Weights of a small transformer language model.
Size: width 640, 5 heads of 128.
Architecture: biases, tied embeddings, ALiBi.
Each number is 128 + 32 x the weight over its row's rms, rounded and kept within 0 to 255. Layers, rows and columns count from 0. Numbers have three digits each. The size before them is the row's rms in percent of the matrix's.

# layer 4 MLP up, 2560x640, rms 0.0348, rows 1746-1832, columns 560-639
098:153107119105129137130161131134160112104182133122142159106122137072146156137139113071119095077084107096067142112156133099086076139157119137143153128182082059162162139140218150140071175080108120108122113159138124175109189164137141092127091097
104:098102096128098135120103151072153122155130165200110117124119077155093126083136124131113101162153097102156108092099099120110183086149107153067047157088119121103183170122161161085106070140113149133088106150124190169162149126161154137189141149
097:105158162141146172090118107137134162126104100114130110125093128093094133129179073121145106060105134091132135086075057101178138155100166136154132136094104133175168205102181153149126097099104138103120105154180137170092111088132118068120140138
100:138093132120148155123124126139116184092127136084112148145121144126133133175121099083174108167075204147127117222099132200137146097168104128149134134106152112149072121160124151127132147128114159154145183125069126139100127191172116125135160141
097:103112092149179086134100105100091159156125199065120086127145081126120128148129112100135131189084141129177131136086142122113074096133163190126162127176136133178150146070190125237148154125115129117133149157062093171177124132131120127104110092
101:099185109152117176142134112122124153148122161123123112134091115121122091105184100147049196096133103157173091111134136158105161096074119135134139143152097158156117128155129104150174131144145120103111149093138104095147139103156080172110142106
101:124153124156132110114077134138135160175077076169104114108126095117112135149110090059121123102060115085115113183105188147151106127163117130109107151090125138085100168184164158151119136133177190109100121117159080188040143139125038111072091158
103:094125134149131165120142174147152179116115120165081114088132124105125152143092126155132164050160108078138155122113107098160078121122100169090064032075128058136176093153118084162144111107134153124048208141147186153114185199160106119114097116
093:180106143072110131139133123148165122155133085069137134082123159102128150128094124110120167144157140051142106147133135149087151105148183108097149154079137164121119091108185076093142082103094163129145192152137139111093152130121121155104144130
105:053147115109079138140077080125096158163118185113088112106124059172098170121138103156102161112116083102173155159217144123129139096133138134103131162183128058115136124157108169083126144141104097100140079086091114070138198170133111139177120150
104:132113122142169129096116140145132133137118112064148154150157080169098161090124150125104078143139167140130080157114129120093157110112116136110055152120155055128112097118086085168130127119135196056111108138127131075163083145100141091081120198
099:165116148092121174130095174084165176135128121105153131089113097136109077101156097105097190085114096121106119181160156150146147110121141144107081102134091123137163068125132149120098100184148179083154134090142127066128099117129152127144194142
096:126169115154151175190035160087120136240054097127147095132144110138162076135145104077122169169126149166178075132119132131138149130164111140130089112106067138139141145110150136093146151123096118127093084132148146105126133115120125108111102105
101:193169147141161099133075120089158107073174214161177116110099168165117094185162117126111127105127097137012186107141073166109113115135122092112160107152076152170125123117088121131104139150063126147145092115131141182124125155155113071128168111
099:153109138149168057190090115125151093112201128176161110103143150146168158063137090148158199113118153146148109246109108115129139123168123131096149162141086135164134155111155076138122083032146173096127121054124156111092242112114137125067115148
105:148140115124135120103081102152076134152125188158133104081098102080129106093145118116161117167159137104186148121080133110107144108091120162134105094106104136129070153163108127180145091188127123154141134165131185103098125161110134057174097081
100:136120111126149121140136080123156097105132134117135109153127159100155119131102161138157094111098090143105109147099142130070173168167193146096237120121129063148085200165141232153120123171156146143130144094104108105123150129081151150065143166
100:125160126080112171100160121119150110134157062030168183146027166121162192123161132160162143156072228151160182161150086117142167097137139199141135150131096125124163147121136082167078128162143129065154144133161135157112182126126137123106167091
103:084122095160087131122121159117127107119141105096109173171145146113155135191080105144125143104161174168117127164191059136102126138109067124169097164129104076137090121102141187196100133147131169110174117116147137138161164178204123146150160158
101:141107123099110138123123146169113177139111209147104134089152071171150142142132084113136123104144131146067166164078146058123114175090165102095139103088142144135122138119150109094078171118095110163160084162069071097093142108120096124122112122
104:177164082164148098091169124099081123205168132104131115160145110209150114142134095087075091106202138142103137206134130169106142134117131114128141128107119114152139125049155167111159126123097133118136152173115100129124169089138082097074141121
096:113122137104088121121159107162157152118115097091125113084153156142096119135107152143158148115124094109189154142150124113116180166096139137085130158137116172125117110135130110086137072134129120133124128086150083142137142153101075126131144166
112:133135121148121140107129118052122168124130117172076151163163164129139108128144123045122123084111146118104108116135168107085115157111128142112123094128099122124121097065140100105152101161162097149173188149097172096170165090130124175144113150
098:118128158107110122046100077135149148083203185136118149136140086147089136080166065176122076068136062107100054147155111108140130180111102129131124113117128047150114166131168127157163090089128109134080076132115127104075104138184104166131167164
099:172123104164065161099106120125090117158135121131118124123091201079110105109052111096131139125144172149113047186123135142112124104097126104157081133107157139145182174104138110096083114177140127208154114124133141134039135121117099142133150101
103:060079124111101138093089115098209078128150168196124142152164113170142178094123133172092138077130094087113071140147113137108170088125117147182130102146061108114119025151107230113097121156142132119147081122106130158137136110116078107141132089
102:130121117086164142153136129169144087152109106073119111130131065181134116110127114154080114116138156190181139131114148167114123115138121145113107138115099134175210088061085066159121095175171186136047112124122113188095169183093125142116131023
095:159160118148159170169088059169073183134124109124084098121087113180124060168191127115163096139144112176172153100073094106108116084177177127132124154084145114135140080108116196108136127149174109130138103108130197093121139054091157086050188167
096:100136125102137131166088126147107080132194159109083128158175141136050119105149097090180174110129117150127111216111200093176092109097149187126169152143145154178138093081136114104103178134111192108128153111107077166132122139107118205106137116
102:150142183136148098055129090079087132148179180055144144100068079121145146086059175089172151101155156160186177175119116086105129123100124131085097086093163127111117112122183171127135157075168181142167149088178098174171148160120133110060107143
105:091180164127157129168133119125168083135146068108128100140124159114076088155188085071205135068109125044116116128150186129172129061118167121122119133139129108110102169104134137119135105151147199069108181125103112075132086147180153135113100103
098:125150098082106139099162121066124145166170116079154130115107143153092160134146138128189183140169068121131152152100159150039162163122052127176076160158175147151089135161096099163158135160106140163154171118189200067128071108127136120080133150
100:078096165131103099151149130126108110159043106116109106113206168117083173199118152172126136114143090136142175162118171105144167132104156128068094190115126065109097123124119140107173122132136128186134149130182127179105147155094136139077135139
099:105159099112076127092088131153194100105116135133114128087126095101176102139120131153130162133145163119113122123138125125121109130149124211125124070104134154132138098138193157133114186152135172071112161148129112132113085137148124072125105107
101:152120136135085200144084143142160137067151130114080107125188129128157074182137152131144124122124097117133142141177122164177135130113090113106079123088099100135075121093175093085124118053055141160146154129163088124128075163092091115147165178
110:130123147109162172124183169117079105149059137102135122119062121105103191168127173124135128185076122195153115132147054091103086138171172127095191082121132122115141135138099119088168147164155165171099097125162157116119120123068144153056131135
104:082102128093146131112056130123109085136188138127114128121091124128211128157169161104225101109079128127142108148099123111158107119119194131124170171159053084158123138117142137133163166135115145128113064064136148069137074063095151050171157156
093:142150156072151191056137088093091085098134125111071116129158128145173122135073175126090078108137084096137098088105114141128145097134147144150128069125153085174081141112146102093091078123156152121111194165115146155092114173167122163161079131
104:140165158094113165138129120151153093159176073168112176172126143115153096171122115122149166130142154104126121127138130143110086121106136125132124129111170100124070170177165180139143131126152129122092126145104140160108106112153104123131137230
100:091152123116132207123105090101130156198170114119128169159148181201185114125079149120137079153106128043112139173138101102120133131106130112132093140083167100152027128153121107110127088082094148095169191103165092132143080131126180050095086152
103:109188157098171126149103135152109150096141150138096127064161115111121137129080103122136123058103106154158181118148157193116050117116138114088169096096168141079147092102074162102117121092150136137151117143162094170146067204093125166128113147
091:094156089119166144109159110101136218103148095147130151119133187202117145190148160128139175163093113152189070124100061115156082140116112141160158108111117153176136133170089092132127100150125069158098143146190117108150155151118092135108084106
099:115082110134123118127104132081179136153129109096179081174075137127078110163140099138127177144118159114116169153101086098097158127128107184120097180116110116086120137162126098135125182131111164176095124112141125152112103186160127092087135112
097:138157130145148117133122145056120178112152216131143179125194135183116097094151144140116215138118120076096146074142087106109071136125239082189128158170160136159117096158106151153094176072124078122140109174109135158202121104107139126141135169
103:148094124101137098126123154124152147156112190117135110055063166133159167115115133170161195138166126147109101121132153155134149122113105102077152123118064142144126123140062073156104087132099171142114127082204084134164157132158131163125159074
094:085074106117130154108139155120152123105114125089115170119165135176103062089114101098116130141141104111148155089125144126181099115076113141118188120181144173105081134086162137075079066162125158084111151126125180181082140241153103128162138144
101:120190138149103130111134146091128109104109195152098121124127112073122119103185113156122153170134181154118143102122134139114092110114168119140179169138045136174099134176104142183121142174109097142111156135111159168075141151102101125128143130
099:075197094227127157069129148213152121118099142105085136133105094145124165085106087132152131161157119144122100089129113135132127177068107154166134105144146140089137120058119140108150175190112152128058105108101178154125050167137130151183113138
101:092110123184151153114142156159118175147124114101083080131130100109173117084142158043074105081079154118153144106139163181114137060110118104118096096138180063202152188101143123127081083188111142142162131144151063163066143170099116127091150132
099:096177146082145105135159195134135097133182136086151133102097082137139125133102088152173128131155147110145151070160187191089110133100070123151165139130134170096098072164119093108104103127129101063076154130109089078157155204125125149115163174
099:103116093191149161075097077049145149115178124132170157133145166100168166099127122083127126169139115115096107081133140173189102157093125143079067114111096143064136096128144108108117084115120165098116139163089120147165147109130065129094128074
110:113173200179118137119111102066106117101065191191149122126127131061159106144097167122108087119082165113156135156135137194118174107098085157114118131080118132101128166141138078071121120159076153120086086186097065116151118142169135168094143167
106:135114154131152060158068135113056084054089159199108152090132108150105118067171155116142149106143143141088111154137143131166084110082158162103128143107161123172118151203061134129141197105120112122103103180103120120128127132083169101034170098
097:132191154170092116088138135097145102127101113132094127141110100055110135128133050129148161124116117134168127089110154075115116116123119176153125113141127106173144130144122157166167160125132150099068098097147111108089164063088147133082090075
096:148151155113160130121118134095082091148169117148179111078138104070137081180166096157114133125155137101133130105148144131183128170144178105114138165096057156142069094148115187185158107187104145112095122103161147183076139183132115109095129129
095:113068112181120168110167189094140099113146169177118122083083050107080134166090116134127140172112148111119126129101176141108079126171124194150100089070169141143102186149115103091102141129138149141112098129153145108112182068107126129138119119
096:147145167175127133153132106136184092171158157169130137161123107076140160106196151105130087126242200136127192179130091089108148185145146179048156105104131110163104136155089196134196099118095123113098090114067106139110155162134123100074112145
103:144078082102134110152098141140179121175092111199167100091128090193108128138123140078176119125095142141087157088177160106090142114136113155135141116099115114152108169159129176162108110123094121116158074100141164126148082135102125123067122161
099:123101177131186131167137127129122113141111120166131156106112174199108171132114085176105058122076136110175123110109155083161096162144137124147143155121127139197127135152141093150110118147100131137162115091105101111069075154061151119136149099
105:122166132096138046134159171169136137149110099121089118102101109096125107106177215151166126131104123079130140136135188076091135082108132130152137109089122118124121158103167141082118158153118156101113171090106143164165141117116172111128128209
094:100085178119124170142112155074124155091202141165136134126127124082148149153142124111134163087131138148207155109110079100152100110137147105137125124147099158121102144145124130156090094158094127163046143112108120109132140122096062148116121136
105:087137173122135124080078159111141115057133157117129103097119109083132128085099094048150162104139141165120070138160092154145123153136104138130156111076186062103117158120190142126118175164176160092103106176153102127147143068123179157109066090
106:144161163135050134122168099172126120116148144098108123133129136118057104035103091104105111133163173155158136163199148161091137148077136130128126116103163076128093131159161147194148143144109093137123113124097124177091138161107136077082127166
093:183118113128159158161090172111117145089081151101191116138198149148124137078141146170145150113092221093157150176088203111129161115129149151118071078140062123167090119155171155137099114093106115137115172170104120106126057135088137085152141124
104:108165087092141090158080118130141068150092127128051152118178086177150098098059158081149118183110084158120145050100182170094097094060122095133077094144173145080172075094153154104094077215132086158092139131137126127116086127131093186121146119
102:092102208148156117135129062132063145141092112160123092086152086064140105119134153118161073122063187180160148166160176151158122138158154098158177084127161128151115136102160136140146202128118153168155085100092090153111127096174134197147148127
097:130145135123226089180142145109088125113164159108109078129155157084106153141155171235078135080142093115100146086168149109168179133070107112094173131207122091157103188168084168110154097153134112147113111176170158156073148201150107105179108170
095:100121123160148138106127128073125194067119121075120111173130151115090173108083092133128168174117082101145166087135093106118106176119140150094176116118119131132193119156152087132188149110125192199216150110110127194169135202057133113135119173
100:121135091115087152134102148170101172098087165099105100187108134128165162157100176133182055157078188114107171120093122056116070145117119143134120127086096126122111160113104109089182164091122112162127158111091076155150166126138144162128114136
091:141156157140128115099126133111128124037099118049124150086098111087155120124114161098149114116125143139116089106105135122138144140102125184145122103135113158104168122108183114160085119175151154097141139094124094134106043115159139114105101207
105:127175128118067135133103160125092148071141090212069081125112116110109134128131028145078093138170139132119096144159147161147103132098098137094118187107107063156122132099139179201101145143149096168120118119125133136198086138129086126137090101
106:126087180178109093071065145142131178102075164154073124081091101099167063147105160136170194108172136157084123110100106138103125128150059144078079091122105071111152147087147099141189175146144124136118097121169154169100132147137062163105112130
103:108082113098092083125138139131134156136170149147116151064109125076135144160146158135140174072104090125094074118114171100128140135149176155100187096085142147174157154119138085124144100110186131191097139121187157098102080127161066088126099139
100:094092112093154165155029146108149130120142189140150120133198121165150103186160059145149153149132118108132134117081097106179175127113106111102161142109084175127162146146161175083122115155129181143131177126154174113129082082141180137128105124
100:178132133121128140196082129090135124147220146155104135105194146159092122095128082111117094160117178138133164150103150236121129202177105054134137104103057139110110112098114146162169151194174089176182117124121156165166147112131093098174153104
103:156132145110136143140097099148161150091134141124146105117090131100183152183078118136134126052165175124122043176111166182146103138083143117112124122124124108128125156112105101063053136070036179141099181171137128189110107132150042119125141125
103:104085152094194114057141155146141089142127172154109111157108181083146126136123124127127089085151152135119128110145156134170118108158091138102119135113132188107077107128122152137080150181107068100163123154145127137118063152156097144142100121
104:107180175149125131147194137092121155142182126081144109109049112124134171092200128171114204178129119077143142149114139106166112120144161076173182114129087115103135142110132138146108093080112084109153174144156179097118076052135178133079174104
100:112099163112152185112080128155099122125140130071134174094135153165150142118103112150172180145144100108077123120203119158154056107147153160141117045138122097182148110117129178121198186153155129136124083121047133126155086097125122150092146120
100:097202112142099090060130157129112129139049109143073124121118121177170137118168132169144085091074111128143118166137163106128117189084127126156116136105099119111148108143100160152081107121209188118118122117072072159114140092126111170120123173
104:079158144110175157062155100117139158182213135183163154115112124118102137131152133139137138151122078101114196137165193144090117118135087152112142116131094090141186126117166129146157112151137051098117100076085119109140133197149080080065145121
101:156088182132124071158104107134136099139071151133065086122142131190118087120155170138114114114110069118099130147129139134137128097096130112192128124118084082159141096162158116074158155149151159140100098102165177148103106155137138117100123188
093:152143159137143130131161148131204123112143098121228164114141167162108083138121131092098152145158113067108119134133126127084096124164136161143147161105176168110071158139188114086139129151089148160143107083139212119141101133082139168107130146
099:218161117105146145126135116096148157121131098133114140135125170159127135135158134125110108106113184175161117068125163102165154116119123140151196127138064096106141117104162096104124141144109157188089170088134146110117153087087066122174127168
101:114150182085155181166117142170066114090136141190126124171092111131160125140189153086137105071113094124118121092125169088135145127147133143098133186126130097118087144116104125103182079094132140142094145135108098161133092185119149098092117091
096:086181108098130116071136133104186125124120158166138155132073188130154122075104159108083144042161112108129115078155118142133118139168096110114157129117089122108109190113138122157102091141148168133147153163074084126137187052116071091206126154
096:086129140159111145126178112152091104093100129201188132160134114163145087150171107169089097091120108076116112104125140139100075153105105115067152161102062169145064142112133064150155086145116068111184085068088167159135093087100144135142152163
# layer 4 MLP down (transposed), 2560x640, rms 0.0348, rows 1746-1831, columns 560-639
100:140188122059111093162163147125135072176160077150172138137119108155135162137144125126121156137123104116135139116142159117128185071078178111142080131156131117133137080094128102118068137141158176132113094133105102134157126085149166131160138106
104:104148122110135097105084065104148188195084175141122138129093158099140121103081090170120104127129144087140193130141036107105145151072148119188175138139164066148126130160199139141165156135122150146121163129098133134140193147078103168172147137
096:106135110132114094126131144111132028073113189174104096131169177132111117047125143073072070131122178126143059132142164109144174102194091113163104161075116099118121098135134132158124123089103128111140153072130096095150114209122129091123072137
100:118124126089106128078116077144163106103111173139113133177096117132130124138172111140068117163085109132174158119177179134125113103114073103155078078165126114120162201112101114119177074155167074199189123128095151187084075122151148109106115122
096:169086121138133094161120142096190154158140159113151178130139128130148150085159102127150054099152103113094096131104145107175161119086072121161133111097171101163073088155113138130146181105132185137128112155111150110071102151128141129129147106
093:147100115125072129125158134099167087145175124086184149166125163111056184094065123137137176190130102127141145114097134048069129123051118146167097182158166161119133118168171075157137147139049158072122156113140151098089204186150105135088124154
098:117073120150157088201140139151172086157061114111144109210146180131087089102124132184150106156107120117080120067131157138086141159148169136153206168140148128085164105150156119129105129129148135105141163104123063117153098110121151186082130098
100:112146094117137095169143136144164106138211034113132108095138113102166110144100160109164110164149135099156113108112148101186136102135141127128115008100157168172187116154106118146132083131165140133172088078133158134147149111190106101140160139
096:145142135128124110181107132095174124112133163111095092126186097059132141150134136134141111164119105186136080164053168076183126121129092105117083061187149129127185189133145171174094171104207139120104075107135096119191106075143124097100161090
104:167187139079143136146139046135139087149088139152141123131168153127143128105103126119161089096099113061153087103130090108188163177154133136109165174120158148109099139092141124118124150198117123145152120107154109149119135119144147155131139116
102:150177140115154164107132139112135079076129134135128180063115186117132132102084140088094125150128121115145103135130109097146149084108072121126129203162111137120192117127151121093134166069105159110103145096134139174217110152188186125086127147
104:139050140125104160120159159082154145142100215155061158157155156139139118138117135103165159118080145088152090104114163122128133078183130138141072015176139088154134151106102152067036134119113142099149128130133175114075102130150097147172086098
100:151085170126096189147144100128099121047176114146130139168140097111126107143110093137127104143109175079184099118153113098149107203147111100110147118107122164101146157139161091122168172126142140137118087058106105131117130134147132122131105141
097:079206097148134066131165054112131144083138140131077126122142119119124122118170152151217174142144095106099125096111080111098078161130157114092093058141109149142114146176151114103161079127147147073173154117151101096161133102190121055128146087
097:054107094111110184154134109116132171127173130051146161104115109141132104163140148122169127141174125087190093088154123202143188091140162089110131140088115186137122148126182164086118095132105125115172170192134125182135152117157045085112161107
095:097190125199165105170116146164141174196164120173111148110133155128122108151058118126137142129143167091098135078169044144100148175140120085142148165101141165110089143136145120183120105082096150101095130144088152101122099112113136157134145162
097:080142086110089067104084087093097124165121174204202086116115059140186125135126169159121090120111147073095125148131115129158137077168114059130110153114166120141198119147101162153128096094140099107073112128118137157175164169158161137139128079
100:139106128121083149131123091139058164136088110159106141140141131140100089165134077126092168127164110095121127150095104160141180144128120190108136131144172068116087070078099098159169091125157085170171165121119147123121131120113073122116085107
103:131105108119078179153153078063098076121136140167186134151152077132137119154123108178158140095135130125187096106140163123138103143115067136114104189117139055110063103125105150104130122158142177113171049166131164130156122148167187120157139162
099:108204160101147143175121083108166040159115135142110095134109099069116112120122156097151123193149111123096163144159164175079100125155156135100173191147083101131117119125112078062106108126152094133062125129159077135168181165170183115112126087
105:153152092099103070124125115136128101143114077140151118117153155143139079119103113085061090102107158130119088119114121144160125134121089136139147105104093163121143122102149073098150123111080082105089141157178128174132128120125118162111239124
096:134116154118073159144125156154123177114119116116167145137095148099130110151147175128176063131199171123099111084134116145143133133154100079138056089101084109114070164123100110150174126160138103119040174139143165147104129132127118154125159138
118:127137132138146117110070149040086162117154096144081167140127114138101115098159137138077120153082099100130043145130126141157143128141154140211162101104139129100121140066178143127114110154161125159159153138113142077179124124122124127168116141
100:174148117110161154110116111130088102078070089082114185112107148177100152103160083095072131090180138119132122187110083148135131095155149184134103158128151107175142125110119167106095057174155083126129126164106194146090208146134125161118117092
092:114124170140140068092134131121100125111114178094096179139125068116112120126138083110065118117113082136188052143107118083109174148116144190110150230129086117159107136131144147122160102160137172075081114104111114186168141106102150129146120166
096:147133090085129115201142091175123158134112147127144072117168111147124148097175110124131084124183098143205161094163168109104104082152122100085125152169167140171154125092169160122114169141141109163114126152114050152129154072133151155098152159
100:176076137063115074109119105144211168122153111134118160128136088063149176123146181142100144130174110158094160092145090143112128094100164223106182126132209147126102138136092067060088118114238179110124093133112145151122111105166161081172091120
096:198154178134087103123142147155177067138163115078141125171152116050134122138115098172137146129129172118106097071110067159155103119108148121157133171164147146148127155136131148117146205165181059136144144142108118119107092155125139178157095171
102:163169126133108168110130072110154123186118107150097145101132106122142134150160196137156141122143155122145112114095189077098141165128116141119123095118120102066147157087051110129143101188070155137104156112160152110162122147078128117190187114
099:126150146131112158157181101197107144085085145143165157154185113159120144143087102132131155158102136152188136143191088141110115167092175089106155133180147111124148081149120127091084166131073099084104141077050148132128194142155084156095102070
105:132130119135116097081134111051104089136107163102174114107119136093131188134078153151136201144137141133118149137110082119136103110134103127094103151168114164134114129114115163124154105127081154150127165123085155114163150117168115181134090048
102:140138130126132163205090114138139058124160169139160080114163142170168122108170121121125132115102178131086108099159183123190092085109152119129149096110125089154106111149097107102102093113160120138128099066036136182135086098110143104181137152
095:156101124132129104134092096109093148195201129220158160113106076138125194175100121121148154141087092120140165137198088157093163112119102129162146134128180135102141115123111148143129134043144039055175054151080091117163160114169186109126123159
100:178143146112085179123201127136093100172135137170144097146127119138105148114076176173128096120127090159161147118123152079140118149132097132083132156125116162126115203137081098129165132141171137097163130121121153121146121121134157078086077116
101:144137141110114131141133153119102131111218133122134113161094075092147110137129074154189131154105116135115095118066146117137193129206119163150171122146168151173143090158107089109138194149117131143083103160090150086134060115154124126157155130
105:139201135098158160120201058069198134140139119130100149156128096141132151187103119149154181096152116129082106122126144162087120108127117144133136230082108132114108147162130164111098097153115174132082071078164061141146048203189139138152125133
102:145114128245127165128090132103079104127156085177138168103114132092147151151187112126115121090162123095122137081118158131040124129119149140064142187113122163134153096170136156132092189118138102120112095128156118130134173160152083146176166195
098:148092117183118069124122149136136160123118135133146083128087081115143148072131094149166104126159084137091116103083146160134125128149141107128140049118142176174065118133181091181121157093066168119097108113155093086082125161098126081061126094
102:163104167150117140075156157172107171107151077094112108216131083081101151105137095124088078106199101145133175078060128128157108219070224118154190151100182121092130139144080080124132163116121129135090081155129162133095189117126092171118108074
101:102202126097093156145140115108173144182194146132191138097096155120102113133052124097186153067153169107088131156183165146161168083111147136135137135122091107109127103104155166203168129146158129148119117141125168087119131140078163177110127076
103:157158079128029140136135090128093135137198110164112102119123194097103142183157107103140102143136172115093101105089114138131166061105149082170161126127086134080140115108084074124168146147113129087161107099120111152136098054120191044139176152
096:160141102155115147095171170125144102142123113114129128150052147155133154121103141130136153135116174096068149148108111147103159140064088105215109094132067095127108155107144083115140137143167102125120144175145182145106055129161110135105108169
100:146166106126116166124124100160113126207180195073146116089137107152174111148112089157151086177140076118101080152197107120191107142152155187078147076114080068126120070136117150118202126134137085149146125115159140105128125101103136127119104092
094:123106144093092174119082113127136109157105083160152111129129068092131189150172108165120095108148165120185110107071159154123159078114077130132169155171157080141118135086138141162126098130150164110138100102093132134090165132138140204135096145
099:134141041157142142080100105061153121173123159121125092145149124100196088129121112113154111163122087178128117120107149077081122180095101145144181158141150143115122163144165135139178106105098040170138144116146101105211160060111124138202197165
095:135171159187153135100137116155172127147145141133107129112098121096121171147130127145126155103090091126157102130142064145075161141148096175145131094109136074149134119095138072167115113121087108142187104134178091136205146072129105138102109132
100:130136086114124120134118089100128096139139188139103103151162097118126103197156137105109112110050121151098133135069105153181151094142147141103151151111177103117156164092102105139113156142143083175202116177053056100099109132135125165163164132
100:071096175115141179171091138112150155133060137124144094102211111066096114154076105181158100113162135160090143110129161115159116104122114088182125114093114090137110154145096112191051212152167149072127157136134109126101202065107072130175088123
101:139124051184125130114134132113145154123097108117125095135157156133142137157100158111131171170190154117107109104193191142131141077088105120181141130119132161153106161137080131101151148100116195163114164151155108138085168143115103129101112162
102:132112115157141149160171106102088107101133133170207090118102157103130095134086163144135096132108063168094125102141110176154178127192168128080192208092191146136126103101143100124114122124123139168173126132142130105144145188164123146129134173
098:175113114072121065140105138111192132156130165112129105120095118114127102150102153169206109132147148153114111170194094156071127200135102054106130155138120163170169164114121221137140150149130174156136129118138125117135114121191188155182118129
113:070140100137077131117127129092095113091137138121150099136132108148121152077155151093073074124174132127140097107122137148132133126105109101181110135110065202169133163116152077097078166149087154133142074102163063106093199113164145172161123115
105:088083173169156158148157142144098090153133094161107063090122130102117165128150126154024164126129113158121087090178132105156108159081173098092145084168147123147117147160111147146130121143104154107118143056164115117128121156136129136126088130
093:165172076130193113150140167171141169105151156149163120106064146108159107032124203156135171121143160090139170081096098177138149116095194124145121063004173141135124121094096086108143105155093126139153122158103134128148133124149134085141136177
096:115099081145144126138127109180098090119090117125091107148124191126163162130103132138132081134124112115083147125069122160105156118147111141115070216158128110101136127136130114163140124114163128100125154193189173142150103099173133173042110164
093:119184111113153117142170150147146149121125115106152100096149165093167126123180132155080145125168082111160114133128194105141166151082171090104160000154181121154154142105155153123170084053102114159130150155160149139153177152162116145092101208
099:125115165087138110063095112126103107149098152072099095111083109129113115109119168119126146152083136103134151131181115117123133106147124157169154187071058067091202158118144134139152063143132105111129112131145094135144099119158184163131162112
096:123096167067148111161178157128122151103111176101121095138113154123111145154089085125070066152129087153106136080088132157142095099154182110133104234151112182105095144093076109143039144069114101127082124130159115083131084118153167136109125104
104:078154149066154111222089183136164134135143082146155151227103144089127136174116125140163046096108137143127115104107120165143148092135107164133111078125106164191099171133132122159116157088186070153143161175139101130176077201110122180077154071
104:128149144125172128147125129132139139145141138161075180136115093074179096096125188111154098157167114171117042098148156183158133134148125094176133096157180150115104119130153171056156101135116150058142112101131050154119135112137085143131083140
097:092068046133136135147129148096168099144135100136114152104131156146091134114143088134119183122134111085186081117115129160095154114151096124146081059122134167138112138092139092170085169133157108125138080143181110120117141134128145133128065099
099:120111145182163107146125133147166096124071074108132069162143067119075131174127162108093101132180120033185118141124129167126118077135155152084156114186176108156094178184105103136115099135128131107138156115179178143200135120141151147113223128
102:123109154181158145128160192156099108171104141114079143173160154138146154111165117072187034115146102127190153144126161193172125102125094130120117176081095080098158154167121160134147121187116126175141057103183143172168188162107098109101165097
103:161106168092142102106158111092076115111152109212110158147156086131112081139094193121127144130111181107151142126150151110120153113116129199093131012093174074139171098162050096070142121130126140153162104150105139016163143127108058112088078175
099:128175137131095173088113151057160128096133125107097091081145091111081139146106151132144116147125136092172119139097140135109181143123185155119173151142210116098109104090075116090108104168125164188183139106075168051073116110111166049132144149
104:103176153138139166167206112145106104141128133121151127127169138119069102156137076118121067118093162165124118107167154147143123099176156177108141058176142141119102144130223153084206124139124139124132131138119104144150139117125082202146191137
097:156089116132133130127112142107112152132114175101117118070088196158046136081129122153133112077132157153131152124172126114142177102107105166153085203106146125148130123060138037135082148130115113160115145177157113140175159120166090105098074102
092:168163081098132120091134127087149157116106086114091140135116136106178132141130152115095098214094207092063128171132119178087108162153119151164115058109129135103125128125149120112115145167178149101176153167093164114131153153109128120132179145
107:084125129124167123174160152128200063115092067116153071127118087172115126156121119151081159119170112145201134110140156157174127132083100193194061132174208103143166116111120109124143132088089157108113143087112177078153155125065160146176111136
087:183117055153089105155128106094133108181052176181135142139121137176086098118144122121117094088127084140108126173109105162102168131109118117154168191146128100135113092064136190040110123099114135137080135150139127150141155179155126070147160107
105:210145111135120129120088175147147168155194128145056142129066083122096118089171037105121085167132161109125123142093094127117148143187085063134098077105172083182175120095118135157140163128152109113067127145223170091056146160132136091143153143
101:136070154116119147120126094158161112143107092125167152139110166105106130103021121139093101125120097140068134162121174138144140118133099134142116124101158148177138088106161177140072105104144149146164126135098229145158151140118129128163138155
100:110117114119123152160101126083131168136173096130127093086197082145119139173186115173130154135162156091175152135112127198074140117151095121130181085128062135163106202143098124143110181139133081146153094183088184143131180094109149158080182147
094:160143079096121131179120088153159117085145126148143118084102111155128160085096147073151058086195098157118132130169117112092111165127127118144127132095111162161075126096155044128095088146146120130175175102112093094127115112180094108104152128
097:101146136156134137077174148171125087144078137154110137150107133136140110131091137167163084141118122132124124129161109159132128087151065107136087150109082088139119073163172149138105115130197129120057137167109137115159174118106101183156091116
105:176201059177090127109146149128102107141112117130059156110133135109125103214091150095099046116233180155110098140099125159144143154157137127158118185108073103138136161143106093131144134137149155116153138098032121153154083112124095126061138143
102:114096145128100142094098075118133192118123023226155115083179136144151160122128092117117130121149143125166101099127149135102129079175192150101167207205168043151151065127113125160210111170149101094101076156090166055144136118086162071112096056
100:171115207086138117055131141144095093113175142135108070137121111102083104163144125127140135104152053169162090158097130147130099149162078148136111186195154195083193126134108058143133146086128136110128098112157102133063075129146185111142094107
098:124138164147120116124096145122139149108101163099127088061068156151112178060094151123156115113107123136130095104118053105133110166160107100105189115155115171148131141076123178100099119118156115161110027081163084126141178102133138114185192092
098:116133148182134125186121129072178121167119148155127129132145092107122099160173084124135103046146121146154176119154121101131098090143100165150138189161132155119085125144057117130176131114141177166096127153117160132181095165081163160142085116
104:136182145104131110156112146133175105158148130103126234122105119111097155165078109128132164126124095111139144167160083130115127181169158119173108220162093057123077153112152078119137118112110119069179071184126137098148117116100056182135132082
100:144060088134075124103130106112174065164131086091073152123160107113083160087089135104151111116091097098126071124169091117162087125119125180142106065126108175152178149139124114129120071186203146105153149099125050173127136130122140083166136055
097:078155099078149061101087107144097130123159109095042129148090117138133119106208113122146129122109113146161147112084166090127207177107082134177086094149118109155131087138128069138129136150083180137114138178131080129174181143123103074133191133
105:082038145161160114109125129079126142133134127127143122210128111144143159140143087154162101138097122150136103077095155087176108143149140173155146064111072132151153101172148104149105097101153118104105109128134159105116120134162068140110117057
102:154120137105181144167099051107140175086109143142099125095162130166102071036129165153130109138164094144123098124080122151176115128096140151077084155104139135159111143146121111091124112154110143087135168147134105160140095147026191117185149103
096:158095137150173117168128144146053176170115099045115143117155113128166145171176164112150141166097167117130140142102162120189154099143129164122172034112158154134145090147119148142089150084124126127116101093142106154128088105129132114044124120